Part of a small language model's weights.
Size: 10 layers, MLP 448 SwiGLU, vocabulary 3536.
Architecture: rotary positions, no biases in attention or MLP.
Training: a variant of Adam for these matrices, 128M tokens, 7789 steps.
Each number is 500 + 50 x the weight over its row's rms, rounded and kept within 0 to 999. Layers, rows and columns count from 0. Numbers have three digits each. The size before them is the row's rms in percent of the matrix's.

# up: layer 2 MLP up, 448x160, rms 0.0668, rows 292-346, columns 0-79
# down: layer 2 MLP down (transposed), 448x160, rms 0.0633, rows 292-345, columns 0-79
# gate: layer 2 MLP gate, 448x160, rms 0.0742, rows 293-346, columns 0-79
up292 086:544460503379460606534510468611506541514520482491635494454524486495461583456521431507463598455501583562387446482538487479523525484462575597514549485501519400477572561438477528500523505563435480518549528427496543464453510609445433493505451544
down292 086:411524463490508523518482509458528417585431521570545488499505504541505463524473407526398595477469473459577513467453594526548464550549493418554380595553452490545442520441490520555503490539449430550641509472465563440464479468541437515506545547
gate293 137:563406500414484531575389539565505527543528496493513512546508507473455540486524484442449520413466547472429449433531559443489530532503519495500500432466463521496509547479579515457511548585464582501567513475540471464535475517451551422532480456
up293 133:532476510421477547493474549576591520526512548479513476489501487454492546495494459421485483456480534521512375430502534520462445418460527456501557470506419519414467467488560469494578458524492478591507479499544406439522450439526584499416485399
down293 131:488435477598486454427486445482472506512494512444566472514483528486472438532509510562480489598491444415559487511497491554461518449484499585473530682513484440515471444578492478590541380444489476561373466500550473515551506454506524476455562491
gate294 081:479459591478426497562449582415598444506515411564495500477530556442494458486518528471522479502487569592415439412525495456519504508458563427468550486536530462476561499423520564528521493460513542504534421583545511415617537458446550474537463490
up294 087:526489504441481634564545441544446533439465453505502515473511495428486476503514415492441542613540575535445400459511479506544499610582532538477553525414538437475535454524543507448510482531426588566449475403497525521581441586511519403548469430
down294 088:481503523515490503395484505522513352515492469429554502469429454470466511534481472380509346446517495537527577508508569545522482418574520576604443472492469562539524480538612489559477533517495467482510602575513551518541514561529488472442597481
gate295 100:489518489530411510509491539403494477555481441494546532525481481565531518466513560399542511379498524475502428336579466476506469430523510453485440415470527507503532480488529414446600514481428486473539468565603511509524534523448462499438435449
up295 108:491462443435601492483450585578528477440529476502495471495587512440504510485436469525471443489494528486483392478528549570525397554610557446483532529436429523450381472421454497507532491500478468508612579454572493464471582431534476487446429501
down295 108:500577535542473494464521484534421399488472535503453479493480469508474462518446522446405522563442559457530510576414484537487459578498515461485595539543495430513555525484417572522375516478500464551502578489429505510529578469522401493465521454
gate296 095:491531550553559550441481616452440477429557491435446535570500415552568504479529547453501482514485611395504528501467535552520479386502503668509624494467494517492520464535465541626487536451504493485469427587491509455454491485540468433444466550
up296 097:483489565611483454473550617449528448515512576445423429498523521471539545546453453430495476486461458429536545491479542558473476462531452511502572457466418587460417381479575544522545490405452499486550528456525496466468485426570460471412447532
down296 095:459489501502436496563506502469484436421456554541503508503566547513477464466462560448523474462471472466533601603516496478481502596500539441560450507558460482446450558507524460396498289480589537504565500426451506589491457490448458574635482466
gate297 127:402484589540508525461547507408425505564556473523464554507458512478500533452456514506515461526483611486535533602565496498519531378482466533468443561511504459546586454471405441600499534451478431482385517606543475482556489492509502524483508592
up297 116:480478415486492465517391534549526486519540549473516564527456468522516424455430493431478489477535462479547511438372373595500475541505623493542442535577495582418442487521555481480463499427480555443477572422507518553521496516488432454498419504
down297 117:457571546466527478478513499520476501501487481586508547562507469551405474517501472487518479455479584490452439411431462509526543572453429436491476513534469464464575476505505503603490687503529517495565531433481516578497507468524510474558505574
gate298 099:531475532404483525509464382501526505527413471527477480541491576495530494566440501503515521458484523427495436520475521483465550541482516528489472454600523583602527459433564474465429536459552563525550456552550464444442556456438573513479608494
up298 104:484561481560459591475457495505479353516465457510604420500464453469463571511443590471477483463445489608536539494553547500521436435421513523417477505483533538489426455494498498457466516529496430555452455490517542514510462500585461425512478464
down298 100:445554523500525522393621505591365449458412520500552535482481568477513512436574498500536412485446542570476505509607590491551472563523598633490560529482545480505540442566498499478521393405538490531429479488496532604514510516528513497477583490
gate299 084:478415503509552431569500586571399483443395527495485479528486583599518548540462477463482461680493532461482505523522573576553515483497503528425516530515498541488567487562480445520493524562447465534455397478563504458396471533525449561420634515
up299 093:562375546541513486540555569535359535514415528588496498525514536621561457530490541505444454528470517444463530581475572548455497531433528571432491463493473507511559439507438491512486485450457527411423418484552514471499498498505486608422564508
down299 092:480416477545449458581439442472470497436452469510579492465520535510464538524537471518499512572461519503529488544496527514447544535448547600508431509492497525505520556517402539541453155477506534488476480488489544422458440492523468539464484490
gate300 114:469571540599528528452516511481462594508516509491506537475522426509564449489472505561465554602497476490527544497454421499537589432434500409441468492612505555558504567490484472524487540507460528550404526593522438521463409528516604464515614505
up300 115:516531594572447618468540412479505527520489580476476453535527460558508448523504488521521588595452475489490543484466510442490606454446521349463494493576471579585453558483541471541440472493466596522477556543523431536474455497472618468520540444
down300 112:494524481507487513534537494504434525532524530483506397495494502515432534507532535343478600441467416544502532479498491539455612516540517435563527478448415460492469555426579458423488202488496556538526495540467481494411491557508512530450506446
gate301 116:474440443451466577449566525599475463426523559572528581511447439608487443494558540481494607556510540548433521493548505458533554488476541471434470409494535482475523530547462459454543527468435474459442496585497516527521481531479516473471556477
up301 110:541518527461504510501583465546535479389489538532482560536478451534596407566533473557524591570547416545479427523522557467492428528490533449430493456481529520516519505494561479455491512536490535513457524540519453447459503513536499455517492427
down301 109:507544475557535491545541481492455527416453546543452505487415486526549497473512504501538464490583452549530482482560508482377535464580465553482518527483442464487544423504568513542488221484532490531507520535509503502505494478528383495455425486
gate302 107:455436485454619514569408473542532468477512609480456403506509598460458571484524449549508480463481373533388486567621526474525418522544564458469508451522511483485489370524473497534554520547465561575530509510503455475612523506520491476525456603
up302 118:483516456533471429536480549519539453492437561454546515472559467518484511557482539435510547567515541473558463487444539432516514522479506383461388540577568492529467533667524582527465517439503507430517535529427501513599456618503512458514613497
down302 113:458481507487481508459478521532498439470472612507487424559599497457508514504427525556516517464486433585476581518504501443417461534499417447472353543453512522581486531612576495571520434531493506430578424495519454544540525579483511476518466569
gate303 075:464499527455505481530452456453612457564500425458490512482495439443471442546471529543479537406580496450529432481452530463531532535481346365465457480524505522491546463495518488484412510551524375554556520440444452533511524494521608514526517397
up303 076:474522493541481515517432456391578451469536405447487540460445414439466440481567531476495492481496528546540381463495474556429553423535471411466481513473465543477531426508501481440554514462467416538599522529515463549501523487465447502494427366
down303 077:463458470552531544543546500526514415425526505441483474501493580583545515445452466415469556555517469518611431553487522555471551579526521568477538573503521518517533522516473494523422275525540518506448531453516464513518526479480515471609553511
gate304 107:490432547382535520557547513441516511428516505482520486490516510529469598559513562511466434585470511512432519473425500491554423520466584655522390632521560576482443504514500461464485557567542613479476562590524560499482539576472489590473473616
up304 100:438460498529506472421505496416568438513547446442596535475492429555469466459461418525440522506575523552440481525497498561491496429574495468408569515487477392513562424465534461583506498413444435551547555415508467517584457429495481461504444531
down304 099:487482523553535502424570442480504566514589589441509462514538458435480534527393544566576502520497481567371491503480490525547501450412435449495573475579495486418459533487542514494497777561504479464496489472439481576532492541591513588539438461
gate305 105:507571494590470490508363520440465482517430414462556539373499491503639481435403492618512443484533429488574517567522368526541495575503547442502466577550472598520580574579465555468521539486528537533527579526487490497486483465453497474515472478
up305 099:521586600608469506468457433384481449554449524461509505477507426570528516469464457535556436495465474591535549570511457552471473538458537444497499522551449617445519457544478524499467474493522586472606604504543474412433512446455465526539362555
down305 102:494490475492530495526501557477508458490513556480529514564564457529443495558523491417491500435456469508472426448484504581428581460464454561470497541441472595460409559503495539505463241450467543424556505547502532486531487603513508515462627507
gate306 104:430511476524490541489442526415446455518501370581429471541484454461504495443513460437522484485464492570454428545493556525522427497563534609516475422418434494486433481506489458482504546493476446473470422569439535451620524519437507494548540524
up306 103:473475507535500443475535578558401547544568549543520553491446384523525514410429511561487539534498556448487476501380414506501565541480511526480462549602519577513575538507438583575461496455505476434463504526476522524536515504455532472512571505
down306 102:489430539444499555436453563571493532543526499502465597443504492465600514370487533485463512547520525429508553497471499410466487467466458509326527551555478542483524474526462496555513540435587432489413587510462481656471573479508564494524499511
gate307 102:505503433483433551466484472499501512507491528518463515425545531451537501462488584488479494499490590453464531469518528460535485550538431524418444480498460459459533570535517522407527535499533344542505400557522490536485499607465550465426436409
up307 103:548491535351471496501492456534472480503442536444504554496572465524494535523441538498515565524478536591463567414477581495557514548504557639545453410516473498421450524505497574421500526614535387517456442505559507505457519518469569501466427507
down307 104:512596549441410414452473495473432530516523533461475457580570459492553572520467461480510584525424600464510580473450587478569490562397491514481478483535456508464533494518465470442564358530511487507461404559500446515545462526550542539537428461
gate308 097:444540513534522455487508530525480463470439490453513543452511480486500484499397514477535581512533624486472558509401404538580547517568509508440522527499485544422457526537474432542485515436486490434551457458496545508499483578456504444488501453
up308 091:568453441406520586524505507501545493515499442549456474559485556513453477518493542514404433515430511556424403462564519423547466560489543548545525457442471501476513512432448444536499545440519484581571498579556548485459565437580568509450514509
down308 094:454476495549546588439513458572462485461509500512469424497471553402510506490444525485479566544442556480507500477494507520562529487500448532380497408492541528453439547514567483462486608468532465475498475511563417564491477538534567374508545548
gate309 102:478436542502413504476543521568496487514554554556422481583531516508508520591485432447564575538461514444433448618543452579506478485466477516506560544575501518545488533411475440489434539473518481576357566524510554479508512534425512427517468541
up309 096:521535458470535462485380511485481490504538572529601510460544513532495410405546593576450432399531462568503633502564554429463509471426546495571549463456519460481494383473487478501589496573425485452608517438427517482549588505532452530542505472
down309 098:492530481520575446512429494520464520497541496507545540524387579470477474485525550550466414499516535567430498481565505501552475501492512554462651477510551539475491448451533514471530756507470475535502479485541486430447529496533518537408445552
gate310 099:402494483609522547527419544490508459495544397532421530535496457535523481540550523550423520515474603419532549474509469545442524397584486495488499486583441482591495429506444485518472529461452434489542560453471444403455535439576500498499499513
up310 097:538435539504516465495423454426549486403462407579493545488558473620505516547569537499398509526504485420574486505463547549500466500578466455473524569523449470591519499525511562505493479626458509517530525443476474533479482475520516500553567493
down310 096:532500566485533461551421428541399492435509418481545489520608526526538502554585487518411568507470407466497461561501551561362544478546477491471508491515469460609549531437497470434506319494576529564449408458470411506493372482519490508489498488
gate311 081:480537549534355471488443526584495454493462506579461512550494557401462503581528466518515496511405447559552416555520501538553518462473467405499468432471405560507482501563492523474567487484430465465531375575451454462433534407545467502508533443
up311 088:545478537452543518541490490530464555461599557500522350528517593420447512492533461482505506479439403476438600599527464509492488533443467598466610585491477464554497502424496422525510507496557566553396567493423508443477507575562555483530474655
down311 088:396552401517474433459536496504483451604496517501520563511454509578523410551441449463518422513498528534472595445560468526453528462508497497528450449486509550432521402521522568444570438464538461524482502394523550502559507488473486521461544491
gate312 080:532494507450509366514476525479493409491507553503542486455504566535493427508479499461431492465486559453434524532582491512424639491463437506481529542525584484465527504479466490486480543422615506524412477504508467567554523476572498482435538553
up312 076:497427623546412445504515576519415484568514547495492464466440535542487416423492489436490536384487477499410530519554507491442574444492501431464522519511546480514487514439494394498498478457587524437462468534534471470530456535583550536519460536
down312 077:473516479479457465527488439482418473477521514565514517465585430540485547487530545507555533505482514558495389487497512535421500534521580474439535476481494515525534500471412446477431264493479527531525551526486601466455501591446472474561560546
gate313 078:472520465521530510601433597486572542516535504451502545427528395481495498502547464498506518503548494537522481415477517533499517559506432469533490507492524528498531495630585531438500538517363478528516509391415471505526452493546475446582438413
up313 085:416463483571554549449545515504560468567498523454497391558501593446534505529439543465477431534495495364490537508614453547490483447471506542482548465451475517470399631450438474455518511497563530511519519445514449511522492518477436476371385598
down313 084:515481462579452517501526515533516538543522506473542526491564439449572513552525517500578509434466460502416547404576433543527514525484496525455643522573523511471473459438497553469437726373488477585533461511555520531504516527463515454392484598
gate314 109:539485545453473520519535481497442525563451567581508413566525581524444551503505584447454547527451450509459526544486525457452511523441541629465495413534490500551448507375495532500433548519543564527455521544506474446489519575459570578529560509
up314 109:479435440476585545539468494555481473498389520466558528590428521567534554511502580602429507506493435562518481576410482530531495466516428400554532571480398481521546491481469465563446484460473530412494561536512467558530488555479451406398537517
down314 104:545543470450499424488397549448505476466515542415448464519514495521422500549545469575452545509459628472526533580446398503611530533510458421497498615543460502524503525552480429578424489547476447460497507529437475440509484479515491457478544503
gate315 089:509405406431445510555420510534515527464410469521518513508567531464507408527493539484539545447493486418474451487480458600481509496579541496474457487551458489565452543549510518435474503567456532570524592469517499469437536434474547507512565497
up315 092:512579510531466481429531507455476515561563510446426444501541559448537475488417499493524516384570472486481589479510522401503479509431435413512444432460470589447479474410482456466489500398505569467537416585519471520558483520511543498424454470
down315 091:561534415547431485445501460509461547496428488543459471472465454498436505528489519548481540486524452532501466528515535478591530532454573567509554573479488599462528493370426519471436707478531489478468491423540476448497528552365547468414467511
gate316 077:549558387481604486479526466501503500435468581463487534473489442484503491440517535558466519574538481545523529444471533546553490474543555514481434530530450498468372464539522584447412509539438436486460453454481495624518503483503442412633519437
up316 082:549488538435388516421546459500454595474447518510508565447518479527479507492499492410561626472559448558483470486500485481450514503488445585543426647472539461496525589443496511551541494534476466528498588441475450536445453602523506468494456498
down316 083:453524625581511487520552528516566508512507476445433487546470486426532444389510499572527588550494569545445458507531546484459579499430462500497453516460614476460494447517435451564487536486566469484612561472549581492474515473525515520524491426
gate317 100:459422492503515481595567485470419542561482443471496487523616393464488530456485516496533464607437647496504463560448440503549562489526498581470526454530465514587434546591547528490496540590502525514519473590391484393502526489503560496450497457
up317 102:572459540410494512588528420515496558494444488478478448524647455491500516503545514466536570525468527447517464528425533471502471609581494481578494441487456472508482624529620533432500472691535558530501433502468499427517535501438544466503468450
down317 106:502458578481510501509576449456471542550452584458502470544590430389551476466540523468549512488550531484512382448457589475491473545537477474539540518465494494597536517477537556457494217608500534525537432479517476533493519461486507427512579524
gate318 134:482527469588539542510474539511522488460485419424450500429465469459597537415480417461524501494482519520556501464522442575541419470588422424556513446436412497535524437621447454554617517460444455530506493443444460524468498474511536473459426501
up318 129:496506520585492548486481415482516451475482454431413482483474457505534510443556460464590525464425446502467522418435478514517432505557461425591550414407435554499486461605415476487528444401435490464547484402443467453432507459523507436491464468
down318 128:533548496448409478529471452444474513498548513529521503572563545537374540508522516506509578486475480504511509498376509509406537509406503565462512584538484536505482500491417554298419382542614576455565523508537483486485447477548497514553543452
gate319 094:408563441524594525433563456468430424584474505485486543436462443450501509499470452516527504648531475508530499535484451473512560514529463519483430521527522548472450527529420606490400532544452427493494567552585478520526366418470518514493530489
up319 093:476458453498528440525566470444517475519444629456495462529511428466525463618544534601514510478494499541574498475438548517497446469492452532451469448559408559507431449534569529470459532510499537432525465529561521498435466539557452555478524438
down319 094:525541530568467539381527410449446466509508516601555443459451579512489501510649527464525460561417526514546525588504466492491529508464534506532489475567531480534475533510440457501526726462536491425432535442484514513528473569510472506449505536
gate320 127:540493518430557475550499467492640433490423544411391450481472596492493473597536566538478438462479456518567468504501563513541437517540496522467553477418496553481405498514525392461556533464505594523523428478528481420380518440553546485444439565
up320 123:541448516532509550518603436527490486446507559450504519584494434483527557396423527627573396536473436545489380533470505533456520510547544497410510558524515498541472520557586420511520514536567461582474551499505528458498476599409492471436535461
down320 120:467418559441546527488457508490575565435530484516492591463514502516437571417460447452537439494460581501501519487480553553454546447491517457573528495554504560506449542562499563486530494487507464594439562530420418491463525529461481514556543406
gate321 063:534524477395562539526546444531586538445511499496396499556538579476416575546586478551463472525503439545525429449569552448554453518518472534508478504498534563549534563505562473501512562581466594505524535505616499598429440468534487462506427503
up321 069:472505549593463418513491524471526509574445476449395412496489529496531567543464495486489493502506400483370518593551531608469481525519475465453446501447466445547419391463499507475424503522565484484426486439451450453534493527560478515550508567
down321 068:413418472443451459493535478555522550562442451446563472379470453529453559563464500465499539416465496505493580505490538545558500503530522441469474532382492504521488432518552486467440531485522493464506432514435597519559479480511494473539572474
gate322 088:511544491607484469526430450463509621435586584483577460499591453490529494469538476505646525554477490526466558454482477485520600474495462475502471527531483493513481519560475496478459517486440500599507494402466400485502426473485474407629477496
up322 091:424457548471512492515558462511529544492531560508545496519533455407456610457513521424443535486570496583430471445460520501512522417457541493482433487483524491529490480401520576625477517456508556498469638541464504527428523492459460489568387517
down322 092:527527437480536476482526478532541457498454559446525523503485443501520489449460537510387493476548523633492476515518593492566463421444689487529511487557510530395503452383497523579419576479527523483445617427458590465503537446517509447534520533
gate323 100:392608466598574476501529477505556469461545588520489536531531503486552501541513565461564514610436523487487538554372497509521510507487552431507474542496507463486518530598514513506459523438436501450459488512511506527490480481481564549556579490
up323 100:511551445527510554494404498498539451447473479499416498515537533476463489423438621510494425538441504475447520584499488463534508486549561442426402545477562500497457463570460430486496505478470468460463459424509521617547608466485452521459642467
down323 099:464509531508611505513514546443525464448489549555490528506526451562565484490516523496489464438502447520490526460470551450420449584586459543533448497484425496502499535557473569552576607557334563372538510480388466575527557471517470496504472463
gate324 127:530455481367466405573459468500527491520446489403438519516529610482496519556586545507478410476526476504533443436550573472513451578493506456463563445470457536538524561513564533404502542548504606510592486487409470421482411567509622499517546520
up324 126:549557459447470508452480558555568423552450452548490430556492519570437480559495482437464451386465489475466480523533516588515486545480543441541521447451563517549482458503545437490515490480522426544535490398505478499449485492572472486440484558
down324 121:556501470556500511506481517547417582472511494629525526533417441615421513527505479535470512500457536589520556422504434532533548487431508501477469505511559487536445468467528532551516499481493459455446477510478564538500526490511408564411393487
gate325 089:470544482516541530487549543445460500401445478470476567403499401492470526523504491554426481566523522570482479422363468555598505548481552507492530504503514500555475494619438506419473510523421405450428516500545527620495534436452520591459509518
up325 091:499407500472467465429567549498576402561494483500444483495456572539465528509461562445443458447543473498461484622462560502432534466523414512381433512498390530463445576450468366489557540410481598465534466536517546482502506514491531472430493484
down325 092:476496385480535457590553560595538509530461482536432479473474513469524400492492481484525564544476407541407490456422443503503511525531543511479641508517555560445501439409552523597490629496508463444522472475500454495476587506422514586514511535
gate326 082:426568548589537466489531560447501453601572471559482557585473439528542457466480476569600510472455485484484525510456490476420483468499392486501489477572482560481526486498495503558520498449548511509582454487535536450547498334488457561546466504
up326 091:495530452483510577521510497466562492446487402534448423466423508650538551505411526525527462465487545573593486478464541421502545462463559522566603532534480491532596512456492463603534485411490500493529461547460507466513499535501398501444533515
down326 090:372457445468502481550503490480546493528514494459511520475501514499532495546498464523560545468527466437477521455397540479536408506485463526435438483470452488561538469532567521505564479513496546493585518557513492491462444453547455517603491481
gate327 094:514485544602437532467488435486586457425434486421517441460490543492521434504506437488474454479529557428643450497497534511458426509582503465471557539441512619510485514541556495439495523471466491502555542459464496446510456460481584498522422429
up327 098:403466569500495522548500514508507506442497485502512540424473494548523465528440524496537417425481493549523580479578487491429489439520536528559482490522468521398490478453438517494574494453538405416549507394519512569409455434484546491545515512
down327 099:575482467448502484484476550514403464519430536433427528517474505573529578444489508433578570407473432501471549470580549474513540494478507482503417541549456472490519581547456533536414396451472525414427463519441536549490532505540459529435626526
gate328 096:462501461470472447503554463420518564384480488457486475483476543509508496538498536520393433618529521551565527502422505534532518501615587500448556522464490532603534506530484465417502496520496495538479401509509500428532466646549474515516523526
up328 104:449464527511475432497588443452577508410526468426413422483452500465554449490516487594433444589490512577572527445384509583525551461618547513478546490497502564561500506549487479409484484508479451557528503463534483455549464547545510483521534482
down328 107:474422464499442474511545413409472522444608450528473472545513474447641506471488549528532479426555542449487491471472531502370471441538461492456496455455503508466491527522557487473421289542540472502577524538584559530497487516543458485589484478
gate329 084:457526568508476456543442488500528505516495533497473547546467548550456509557421506456433456515460541448418478491464430481556410454550509459440510544428520494604473440502466417565496544399413473478480452493496478455451493434452569382533467471
up329 084:485451562463487457503456420495572509555449447544440482485441549493493510504470539495467504326513493506498424518532527522451435494534535481507487485447484518471581463471529562544483494380432494449632512439517473466459568424510552424433488453
down329 085:463472461512532524500502506467480474540508465493627485491508566416562491456478532472486532429477438512513511458518604487440555503512398513446507583492460492523546499489532506485486220470567563543483539585528514474493518490550465514432519474
gate330 102:457566543549563445526507603458535494479505518534538459477441558422479482478448501443540508427469410487429501581553446548420541460420477520462567573481554501496463451464459445489522502385481422572509446416540455441471606458534538475372473537
up330 104:510549582551458475549445503442476479537590470593542405507490570473508543469522462478579553421491495501426552507666489479417507513448425530586595443532487482399560549432475460539610507422513522521472523432453527484536523507466471530564464473
down330 102:516476395445454464520552491496522579534409516504546488518508446541369519512468550471489483516511516498576533494420500532467567447524527462464409532477622478554416439477489478508396503496521443481451543505446506469433524456569358468564519527
gate331 089:373514548480542513517524474486393548435562600454566486507518382527505446477513481440454498563458499561530468500530462518495506497570544537527422577452406506548488496500456560509564510480456519487491493478448598496425530480474401537525484500
up331 090:429453526398569537548496451517423590499542547471536463532508440490461513542484436417427534594455552541473500507542525513458502547441569593531510534465454537555458412463534569477458537437470569428513463429461522417433535522505416490573519555
down331 095:443542537465460534545470547470408541477472570525576531475560506548464534520477589521382450495477520522526458572565525520332596507515454558585488443449439573491493510475511478523403364403534528481493456476452552463429486468488515550614519426
gate332 063:452576572461520520507526461425468407560561526515541554525459482503492492434515544548538463549494467533396514572385471500552496482412415549456426529511540488554511368532525459500474515467507501549532424610577471501468558448527549570439571467
up332 065:520425509508513484520542520480529576481539523557551573489480562460440403538479481533570564499519482423569588449520536513610535499513425432584514448481555546473545404482478471441514508468439461474478484549388480517513468474559506494565445453
down332 064:451473541450502470502469461468508427588569550429503506536552527464465416381593523471483580469558492479495531448485422471520581492482573525562418453418505435466568443465543529487526532516472494489504474467488523433465561440455504483461551502
gate333 086:468412520478457546485542517491558473535505425526510499530529501506516497505639511433447405463431549537472429487509493505355518436538486484532553483401562500536597468447448452536519497458484401506569538576452506413476477473490459591533396512
up333 087:452446560517379424465483471482491509484484538507537526557537433513481524488521489532566412529540517477539394554489539465518478521524465495510402503478506491511527518549481538451459490477475458433485492441502504557477486470535478566501525467
down333 086:495469487522440472491537529577461449535544430475569500490499488538437407479435534541518541518445445459582490597529554508553475539492523488539475525522419542588485481585443497471477495514542443551537431518563548593488518503554624425548546563
gate334 095:500497460558515482481508506509537426457425506488495519572492430602549482534566555554405508632528524523555458434480516473553551506533430419457517434474545449535515548510530458594493492536471549485606520615495507468413525441563523590418582411
up334 099:442527482493540516472549466552499490538453476583570507465482430549505541556512543554422531632508557520579500640454405516503585490568482483515492540564509496502497523532419469455456471451459487493427533430527505452357430382492543533469532449
down334 102:511516418504524485477487499539573524498468488503591547463448584459359545505515460571438500417484446450506501495510459509603477495471531450601560523558446442428512534459500516461594384497475469520494500454397562533412423442496440477499590480
gate335 095:505431599431547517622469505520422517537550536460531474545503549458461534493543470487426512408425515469526431510565549469505454571416578565500570533505488448472519547448582417511519520567579577482554518501443584525444561547465634436537482548
up335 099:513499513524520564506497521496478510502582544456531598495474563554497448381379519457450513495570551548503548609518480545474436557501520528449475572459403458429429593479466435426565504489549475566456452499557608551556514528471551550454504525
down335 098:522517499512434582545525472415502490466520482571478583506452551534490595476515486495510448454482395553578376559541417491550463485476462533464474462571435534496420525431492489431478498538504528517558532489452443506457480466473561607504411507
gate336 117:500437527417518493570435442529623601476488490460547477468503497475506470463564475520439533492488531461467455412534559452500431578488530424512593441529559502515503551431634479376587549611440474538540471513397540476468451569538460516481506471
up336 111:526485503532474439525555425430608526530483455453498453452582513414465407568594498555566494470498516484442487482457518506507451523476489399519501555504508453450488515440455504416571501474536502497574418482508465533446439453515422497560545501
down336 107:568534476548427455472563450483505376548482540498430472409518524485470585534529475496571435513504505497506479536492536536595551500402524456510423606532415443472488573562416510601517262461554499598496419568509552555511461485549480500476518502
gate337 084:523427477513601514545591492516546529534516557530546484448453404450497551477521514459467505557567437603491427396495420540503421524442522511546534493523511498452503496513442434543463525624557400524384448469445507511484521528509504518498528527
up337 082:535541422560395386467435562549489519431437471470499505459507594436499454542460473529523451521472479455541514645466508475501515463536470518432474522536574494586484455455520521426568514441451501537574500523463511427498499550562467497478569469
down337 088:517550500526564494515497573494444565496531459478497545542499506429441489467401486560504485483544516514553505585511481486505510527475465498523542429570534510478555543539464508505568795513470514491446464473505585436516463526500575426497497466
gate338 112:425446505482435418529497544497544440501516450516401508489530501540510445489539466521547479584471487541465452379569513425539502505516439335523499401448520441529479467460522516464575517498513504533526468517518473434588521444524459571555487473
up338 114:485456459498491513464473515529541514520456334564513523507482460598477462470471467495515517552511559574503493505493471548509505484543477403452523545485611508530528514615516471523576477421500437486427473553533465521450524374535383551399505498
down338 109:474518485520470538512515506507562527561509497580460439538507475560382492527617452535473531554513488543501582581471563447546566624503505451513533605457485587498521530584537468465506385433508485562395507607466498476428561457522498481474590447
gate339 087:486479413500563471483518443548480519508471496440557472449448616541555464460463562475538492536538529381509498526417592507521556521551549450605521511451427478503378510472520535552453525503482514540454451467531491493544463596528445522476557503
up339 089:520406453399514496526582502582514543417410519501436491559466547527487516551436499514471523518542494578398483522627461462488459515469539466526538544464456549454484491553482518499517501549503594460438544508543550441450528429602465489458489537
down339 091:460453435446502487482495454573513568490572533447456488435519432496528506537521547563459601551485564593557479553503532521410582464474552560575557527471634543387544416457394433458370593543482517561482506460443503488550454449540474491525549472
gate340 099:482489433543509483503590451524457415439449497428554552508424474562478481449563466517442538545507522532452550504487538529550530530585455406464502491513537434529550488628431503424519515508460472463552467534468474512521524503419539560437602516
up340 095:571461496472511555551507421469521425385442558439527541567530466568532574546530488496504558526487521465464544493432585478526558589429510508475506540436550402533425518552484439461549492522506523517546556493497470389554496576420464548576524518
down340 100:456544486558535436607522454464472428480509574540546526562497422524494457522492491528512537456503569559614524510541505522313575465547453463473374553505511444402523478456383612414447397539509525469556548456448476533516489462440476530545441512
gate341 085:491538392517473486540393543621475503526491432490511545490527509451552502475491493523455517453574453383594444437504454538452510551583525512517437536568522494388591505489495502488491532436447518563497538447509487544460494477439468513509399424
up341 087:484590544448553435493508462507427496550557548534471458524433489547476509461435481543459539549516431498513549562407437549537611508521467524437460532590501515508491537571558535571457512635523627521514459505503507504464601467472620476531507493
down341 084:522505485442566497548546526564544543441563474528532524503505540434498469551501471624509583477610588515520495535510439515464583560592505494557439534418539575504444491505447559493426530511498499508530507504416487435497514593483486519571465543
gate342 111:544548479593464525524509523431516485413432464430512535472500440507532541477479514480485533582478637491574435495514586510507485522587461407473555517470495492478546491626469499537597503551449486498488482482512480536465541501496490455495507420
up342 111:448532482364468464520472442550507516519513627507509454555526453505465474445478523529468534517524486545502535476577439521525550454424564406530532518550506490513395534467510502395485533510521530610457589486463485393402419488466512530577445515
down342 110:537509577515529457432549591510526510448503517460459517450464475482513483499428557537498506486469520419525514493454389512547484469633444442540532460472507516517508440495474476604614319476484440498471458500498591493515496455494481489500484518
gate343 102:395492567566474576544468560491514468534444438494512489549465645489497575518440528461488525451458546487417461498473533412495589565460415509505500453508462379464488381463475421518502540400579529520464463562484502369531498425531466544547457544
up343 101:534504447450571494470520538529477498440664501466457490614489523502487452452515548525524436523478499566458554477484427562524549395505500459554515493413518506524510553429452459598557509451368492526451486526578522525436565469474569494471474549
down343 101:452521408487458465468507567459535526489593505513439435539423433495501462558560515519515471605532495518474557509538415552494525442371421438528522560459543553527436545424460433534581661447398416485471613496460504532469501484429523400531490566
gate344 097:428432602471460536477501481504401539580443537511565487479513480583498515429460449487559569603469525506421585612505501454541522520468490489429446530497391466484495481457507500544420497480465546597547509553532477490566488465478498485517592483
up344 103:518553542490515466532463463424526479538607481499573541471499510457483503520455563555554475429477500532436425421486461560445528438490496553626567547594596519431533535440445439462507506507555438425494502432464511550574466496477555466518475465
down344 103:556561518527454553464495521451462472524541493479502542455443560496469441554488485522441416485505542569478403551525447528583425532516470486574477451580603514482486437430496491487457668488531528544445531504441479522495415547539562469410443589
gate345 086:481488440511488549512611440445425565461529521508573444468523506472460489467555512508577527501471599466438468564444464527506537460408457506555616545488531474562573366466398433586492504426547509515502472478460506522495522460471497510482486596
up345 084:465523450512510548540525384487520495427488609467602478407507375533512540496606478546497508505555489572562468460509454511476495445498509497550540511401537562448489513466596587557443509664542512562528522488513503574526576509509363406546508476
down345 083:551547566507495495539509502450483539472476451464508506462516486461582497471502465403444513409450463400509424443426502443566417534532544508451406632452510490536546461430530540496484296561495552493472490463515493532502527565559464582510555459
gate346 118:483407517530479561473553530527445501542623555532514428471452382475482584458441534518451547550476547532414637541476473520454523479469585605433564551548493461491434455497422461580455545428558511534368513481541451438489518531563458575547494633
up346 113:448520529604501516459477548420486467521499450543591553442529530473569445505456518501531508393556452452510465549460491431477458404539485422461450580533553592425574451472545527555555495450537439541522508455552511522535389503518409567478495475